{"num_hidden_layers": 12, "hidden_size": 448, "num_attention_heads": 7, "num_key_value_heads": 7, "head_dim": 64, "intermediate_size": 1344, "vocab_size": 8192, "hidden_act": "squared_relu", "norm": "rmsnorm", "norm_place": "pre", "norm_eps": 1e-05, "positions": "rope", "rope_theta": 799.0, "rope_fraction": 0.5, "qk_norm": true, "attn_scale": 0.189, "bias": "none", "tie_word_embeddings": false, "parallel_block": false, "extras": ["some layers without attention", "local attention windows", "gated attention", "short convolutions", "capped logits"], "init": "uniform", "init_std_qkv": 0.0168, "init_std_o": 0.0168, "init_std_up": 0.0168, "init_std_down": 0.0, "optimizer": "muon_variant", "learning_rate": 0.015, "lr_mult_qkv": 0.4, "lr_mult_down": 1.5, "beta1": 0.9, "lr_head": 0.0301, "max_grad_norm": 0.5, "warmup_steps": 0, "schedule": "wsd", "decay_fraction": 0.4, "decay_shape": "linear", "final_lr_fraction": 0.02, "batch_tokens": [65536, 131072], "max_seq_len": 2048, "doc_mask": true, "train_tokens": 782100000, "max_steps": 8438, "dataset": "wikipedia_en"}
Each number is 200 + 40 x the weight over the matrix's rms, rounded and kept within 0 to 999. Layers, rows and columns count from 0.

# layer 6 attention query, 448x448, rms 0.0311, rows 304-319, columns 32-63
149,173,245,243,234,191,214,222,114,205,156,151,190,168,272,249,179,247,127,187,171,148,272,107,203,153,142,171,153,261,165,314
192,217,205,112,160,253,161,120,242,180,215,177,291,284,161,198,166,251,207,258,231,221,233,178,212,207,253,198,158,185,227,136
150,208,151,206,184,159,225,162,135,225,182,271,193,108,258,231,155,260,197,193,292,156,169,213,257,229,201,307,277,123,220,248
149,189,199,177,166,183,212,218,256,225,162,153,220,196,137,172,239,226,221,268,202,122,159,189,179,212,213,215,218,133,195,132
248,212,116,209,182,161,170,213,180,169,301,213,196,205,173,212,210,174,196,198,264,215,226,140,185,230,120,184,227,161,226,133
304,209,242,180,169,235,270,146,217,198,193,232,211,243,90,189,173,134,244,99,219,198,239,162,252,186,217,212,180,220,267,218
173,214,207,235,298,132,234,211,222,207,209,260,183,288,202,195,280,211,244,145,288,215,114,246,252,204,311,233,245,217,229,254
125,154,192,202,172,216,183,154,179,214,185,204,204,156,223,245,200,185,150,133,263,244,238,283,274,210,174,202,202,227,170,157
144,201,169,186,222,249,195,233,195,186,156,226,198,126,253,188,269,244,170,178,253,214,219,170,198,230,162,291,172,209,98,231
178,265,181,181,169,210,153,193,165,185,261,130,183,203,211,248,294,248,165,154,232,247,162,161,170,216,206,179,189,211,165,268
216,225,102,196,294,214,243,260,173,189,219,168,169,185,233,144,267,131,217,222,213,188,228,126,238,208,276,271,222,192,233,259
182,179,154,160,258,233,275,251,279,140,247,222,197,189,191,207,191,219,188,229,202,193,174,196,203,161,195,203,192,260,151,274
148,240,176,235,227,192,146,253,182,271,142,243,239,231,163,264,233,247,256,236,199,142,168,168,201,146,209,143,290,255,165,279
216,131,165,192,219,148,191,209,114,250,220,221,211,211,276,142,299,260,137,255,168,243,218,116,206,254,265,142,161,159,278,197
148,246,192,279,236,131,134,129,277,182,186,192,286,192,176,197,301,300,222,213,156,205,186,161,158,218,190,217,248,201,183,198
255,233,220,173,114,176,210,167,296,279,233,232,152,177,109,207,243,190,248,179,211,140,217,152,181,213,180,201,199,206,253,210
# layer 6 attention key, 448x448, rms 0.0326, rows 304-319, columns 32-63
222,122,293,245,241,165,166,204,210,169,188,200,249,164,238,247,253,194,189,292,290,168,248,166,231,211,176,192,236,178,186,124
267,164,200,65,129,153,190,73,186,148,152,226,177,174,188,259,204,190,249,214,147,188,211,216,238,192,162,147,246,201,230,278
286,216,296,184,203,187,282,192,221,324,243,269,219,162,248,220,182,248,189,216,216,186,255,233,270,249,138,190,155,191,274,277
221,261,147,200,185,184,213,195,198,193,153,149,259,210,209,192,188,210,231,287,257,212,242,252,222,215,218,234,223,202,320,238
168,190,151,116,179,134,81,212,184,215,169,215,191,206,230,283,203,199,154,222,218,156,212,153,252,244,204,261,170,214,292,252
223,174,208,147,160,246,207,261,170,250,226,176,180,205,191,195,219,154,224,170,184,207,219,176,176,112,202,168,192,209,229,214
191,207,202,250,274,164,191,171,226,207,165,239,189,232,227,175,242,222,204,165,161,198,195,213,214,256,125,280,235,181,268,216
93,219,155,255,215,178,137,149,192,261,259,178,187,240,168,167,283,212,194,170,211,167,167,251,268,221,236,200,228,185,223,256
219,259,241,157,346,224,215,167,213,210,193,274,212,246,215,305,152,259,232,241,276,179,126,171,174,281,187,265,194,244,200,149
300,176,274,255,191,183,183,172,189,185,151,85,249,178,177,256,202,139,141,91,200,206,179,149,192,165,168,150,214,185,199,233
144,167,135,181,326,200,254,201,145,109,139,162,182,219,155,127,176,149,172,218,155,272,263,149,208,204,264,199,184,229,246,215
229,201,175,147,275,212,252,225,249,134,191,258,163,220,238,158,224,200,143,154,239,232,165,205,182,215,182,248,179,225,179,200
217,117,210,257,252,141,198,202,188,318,144,233,212,200,198,315,226,249,159,238,254,131,203,176,239,151,233,184,168,182,187,183
189,156,270,104,241,165,266,120,226,222,149,250,238,251,154,141,206,185,173,215,226,160,192,199,121,160,215,177,238,190,173,274
251,291,203,314,257,228,181,179,243,166,308,126,252,223,266,126,208,307,217,210,204,309,159,194,225,291,247,220,204,191,193,132
195,180,175,158,111,158,190,296,297,320,213,260,187,268,180,219,125,182,231,202,150,91,196,181,257,200,188,230,197,206,192,196
# layer 6 attention value, 448x448, rms 0.0393, rows 256-289, columns 32-63
185,130,192,194,217,190,246,215,187,200,238,212,197,205,198,208,159,258,235,220,159,212,225,184,184,207,239,242,176,205,236,147
151,163,220,204,226,137,195,217,289,222,195,204,207,214,260,154,141,239,250,181,173,254,210,177,173,166,168,217,204,225,214,229
209,266,226,183,194,198,219,172,167,189,230,223,253,153,145,174,121,241,275,204,171,143,169,165,191,157,214,201,192,181,212,174
210,194,112,207,211,193,227,196,169,172,173,175,155,220,197,158,171,213,219,188,150,190,206,175,202,206,209,160,217,215,222,243
225,215,150,216,194,146,231,175,210,204,206,187,265,188,205,215,187,176,201,211,281,252,218,164,150,193,170,268,244,198,186,209
154,170,198,204,194,221,204,205,264,201,227,203,191,168,257,265,110,178,172,175,219,215,196,223,230,187,190,159,218,215,168,195
180,253,217,216,201,170,232,216,226,234,221,216,158,181,132,204,214,208,306,249,189,115,191,260,217,208,254,273,224,193,148,185
182,196,240,188,228,185,257,181,193,193,205,178,151,180,218,249,198,162,255,191,192,170,141,177,202,241,147,199,204,164,202,200
164,196,138,199,236,161,206,189,212,218,242,214,228,218,215,212,222,227,171,170,172,281,197,190,186,183,180,233,164,167,202,212
224,179,184,223,205,176,183,201,189,194,173,205,272,166,143,203,237,247,225,206,140,220,185,138,191,187,181,124,179,235,188,219
200,223,216,187,206,198,182,192,193,203,186,210,204,180,138,235,137,171,197,227,142,176,196,151,237,183,226,280,238,179,198,199
255,259,222,224,212,177,200,180,192,208,240,169,267,174,153,142,163,182,197,213,161,212,202,239,194,166,139,227,162,232,220,224
162,195,163,190,202,197,248,201,155,210,139,206,192,191,156,170,266,207,187,211,267,166,224,182,219,232,226,216,176,157,268,209
228,191,198,205,205,230,173,203,258,187,196,185,162,209,323,203,249,164,215,211,233,135,178,122,218,203,171,263,217,145,173,191
205,231,163,182,195,201,208,216,206,183,200,199,165,179,141,169,245,199,120,228,174,262,192,197,225,180,161,204,182,202,200,206
204,256,215,205,196,197,149,230,264,213,226,174,252,234,144,117,128,242,163,183,285,111,198,216,199,190,193,165,186,197,105,166
267,259,194,183,228,218,245,188,201,188,175,202,208,213,242,220,164,147,167,195,165,219,164,132,194,227,208,162,206,133,196,235
179,210,203,160,193,208,267,224,150,208,171,192,163,213,170,177,126,231,159,189,175,295,198,222,232,155,278,254,202,213,251,151
216,248,200,208,194,176,196,169,233,185,199,205,213,152,122,188,190,218,208,208,203,155,168,137,214,204,187,227,151,149,192,209
153,210,209,209,192,167,222,222,218,214,228,211,232,293,211,188,85,204,243,198,178,179,184,229,233,199,187,108,218,214,166,143
263,228,243,204,193,173,218,187,145,209,214,209,118,230,153,217,274,210,234,190,175,237,235,157,216,238,194,269,232,193,240,205
204,209,146,212,187,196,243,223,177,190,232,192,157,201,81,184,276,214,219,168,193,225,219,212,254,181,204,179,231,167,201,247
209,170,132,214,194,203,183,224,196,199,261,201,200,182,173,294,236,152,169,200,269,183,178,226,173,176,216,157,208,189,221,206
294,237,120,205,192,215,243,219,139,205,215,189,254,173,233,282,114,233,190,197,228,120,147,181,258,230,220,213,210,209,155,220
177,188,260,191,190,210,230,262,158,229,225,183,166,196,136,234,134,188,179,183,222,136,188,173,237,263,254,197,190,214,196,189
178,173,177,194,202,243,225,190,211,188,218,173,249,212,260,236,217,193,193,208,190,230,170,172,215,219,153,103,117,165,213,197
187,203,301,194,213,224,196,200,244,205,224,202,87,174,192,196,265,191,222,210,163,217,186,204,205,200,182,155,231,198,254,236
270,220,194,213,195,191,156,220,180,196,245,190,99,249,178,219,301,147,204,205,251,158,173,257,199,182,203,287,198,147,226,212
209,186,189,190,196,179,237,186,205,209,233,195,262,226,266,128,187,250,182,210,191,221,186,160,199,214,235,257,228,172,169,240
241,206,120,210,203,188,281,180,197,222,184,169,238,251,223,166,271,163,185,180,144,233,238,211,232,244,153,167,201,212,246,205
198,140,221,208,187,227,187,187,203,183,165,214,176,236,216,316,257,247,172,182,174,256,209,189,175,202,211,189,209,130,222,200
219,184,120,173,209,221,175,235,283,173,260,189,260,239,161,186,149,140,105,209,175,272,170,203,151,198,242,190,180,267,134,177
192,121,180,204,215,177,210,211,162,208,147,226,104,229,250,218,266,125,179,218,137,203,194,207,241,201,181,285,150,179,221,167
227,189,213,205,215,189,212,179,211,185,286,189,157,186,181,233,171,234,258,202,242,157,193,206,161,196,220,167,212,189,222,145
# layer 6 attention output (transposed), 448x448, rms 0.0865, rows 256-289, columns 32-63
240,189,187,194,202,192,229,206,179,203,244,174,209,209,159,216,178,189,208,203,178,195,193,158,187,199,197,193,194,195,232,224
221,185,237,214,231,127,232,267,223,199,261,225,219,269,222,181,170,277,177,130,263,248,153,188,211,262,154,158,190,185,189,225
215,263,134,193,209,187,254,183,208,205,207,190,251,158,180,200,233,196,270,223,131,155,185,156,201,279,234,191,217,184,185,200
212,248,185,263,149,199,235,212,159,180,176,233,225,294,145,179,187,224,188,167,202,176,128,193,251,236,143,173,213,164,206,191
227,268,198,214,175,156,196,179,194,197,295,213,180,198,148,230,194,185,131,192,229,224,216,214,185,187,239,222,194,145,274,230
183,189,206,175,168,190,219,186,241,183,184,246,180,199,206,222,202,215,236,247,195,248,222,171,230,242,193,215,177,216,165,175
218,207,155,202,234,234,222,221,203,216,243,207,195,207,196,204,190,250,201,201,277,177,180,186,227,219,179,226,219,182,174,204
182,165,223,244,285,173,165,233,179,102,189,187,204,144,179,184,170,229,153,284,126,203,171,237,173,169,175,198,168,179,225,159
227,273,188,153,155,236,204,206,250,245,242,190,252,119,213,214,210,247,203,235,223,215,197,210,214,269,189,205,226,184,176,292
184,234,203,206,249,139,214,176,253,152,220,173,235,245,94,156,252,215,173,208,232,252,222,194,216,206,229,175,192,209,204,213
203,167,193,215,244,190,186,195,173,172,197,218,212,131,140,201,189,250,241,224,137,144,128,187,224,186,229,220,254,207,221,161
246,299,239,172,255,217,205,227,206,198,211,169,205,205,205,209,257,209,148,189,207,215,195,181,213,188,179,181,201,222,179,222
173,178,224,162,191,214,286,216,147,226,158,200,251,174,227,206,204,231,178,145,267,261,160,157,250,193,230,140,207,162,229,221
138,239,245,210,164,249,200,245,205,282,233,175,202,147,271,271,224,233,220,133,296,218,188,153,225,216,180,268,163,180,162,263
231,217,209,270,235,208,179,181,201,176,270,155,217,271,194,203,185,195,123,200,166,241,243,212,150,209,204,208,203,232,249,236
266,229,238,138,227,252,228,241,266,204,212,200,237,200,214,234,143,209,233,191,177,159,211,181,241,194,161,188,209,148,183,163
167,319,190,260,148,178,171,197,222,281,243,211,219,246,222,239,189,131,192,157,218,247,253,173,196,167,179,224,179,199,211,236
214,179,212,242,191,192,221,221,173,233,136,253,141,90,187,213,187,152,161,224,125,244,146,240,184,165,224,98,190,247,187,148
211,155,194,169,274,208,209,181,182,121,168,250,179,138,253,192,170,219,237,232,202,210,214,194,216,142,183,130,167,230,172,245
193,167,205,290,212,147,192,216,179,120,180,169,234,234,189,240,174,176,151,222,202,188,166,273,231,166,225,162,247,208,232,196
237,174,168,230,268,177,239,188,189,260,233,199,167,270,225,188,180,177,219,229,142,168,225,222,139,169,219,195,245,248,256,120
191,244,220,190,168,282,169,230,217,264,200,165,197,195,179,179,238,170,238,231,239,252,178,232,195,190,94,198,178,160,53,285
175,141,132,221,228,254,173,186,166,194,100,229,199,197,132,214,233,181,172,206,194,190,195,203,158,131,289,200,243,146,204,217
229,294,173,219,181,207,183,169,246,166,253,246,200,214,248,207,206,243,216,192,250,152,210,181,218,310,212,224,191,224,230,209
206,258,207,220,208,156,188,210,214,208,227,193,200,171,225,196,180,162,127,216,242,186,233,175,210,194,207,258,178,182,241,134
174,227,214,175,137,168,162,206,170,214,121,189,280,175,182,199,189,239,221,201,248,216,199,218,218,275,137,210,159,195,210,149
162,129,269,230,166,162,210,215,199,270,230,200,181,222,213,180,225,251,301,131,231,226,234,212,173,263,173,196,196,128,215,208
262,230,205,182,201,260,217,232,219,311,249,219,170,199,203,203,201,195,88,186,239,252,185,215,164,247,214,198,206,149,227,210
211,130,137,207,182,130,234,169,190,184,184,233,184,192,165,225,232,226,227,207,139,190,254,224,187,206,227,226,212,156,221,189
181,213,200,185,235,258,209,197,203,177,188,234,226,273,200,182,221,211,210,221,131,169,218,227,168,156,223,196,194,234,194,160
233,167,178,204,160,191,196,207,211,225,238,214,211,233,181,235,242,184,98,153,181,226,216,232,187,242,214,179,218,153,247,236
189,179,163,159,265,167,195,265,256,198,230,173,225,222,135,195,156,176,219,203,182,179,184,262,201,196,218,122,186,221,152,187
141,130,198,200,166,135,222,206,192,195,132,207,187,196,249,221,254,170,185,220,170,166,150,186,169,187,184,162,161,188,225,139
145,64,232,227,197,159,126,171,211,127,209,181,190,241,178,197,189,231,134,219,191,152,179,226,225,147,297,141,232,203,258,136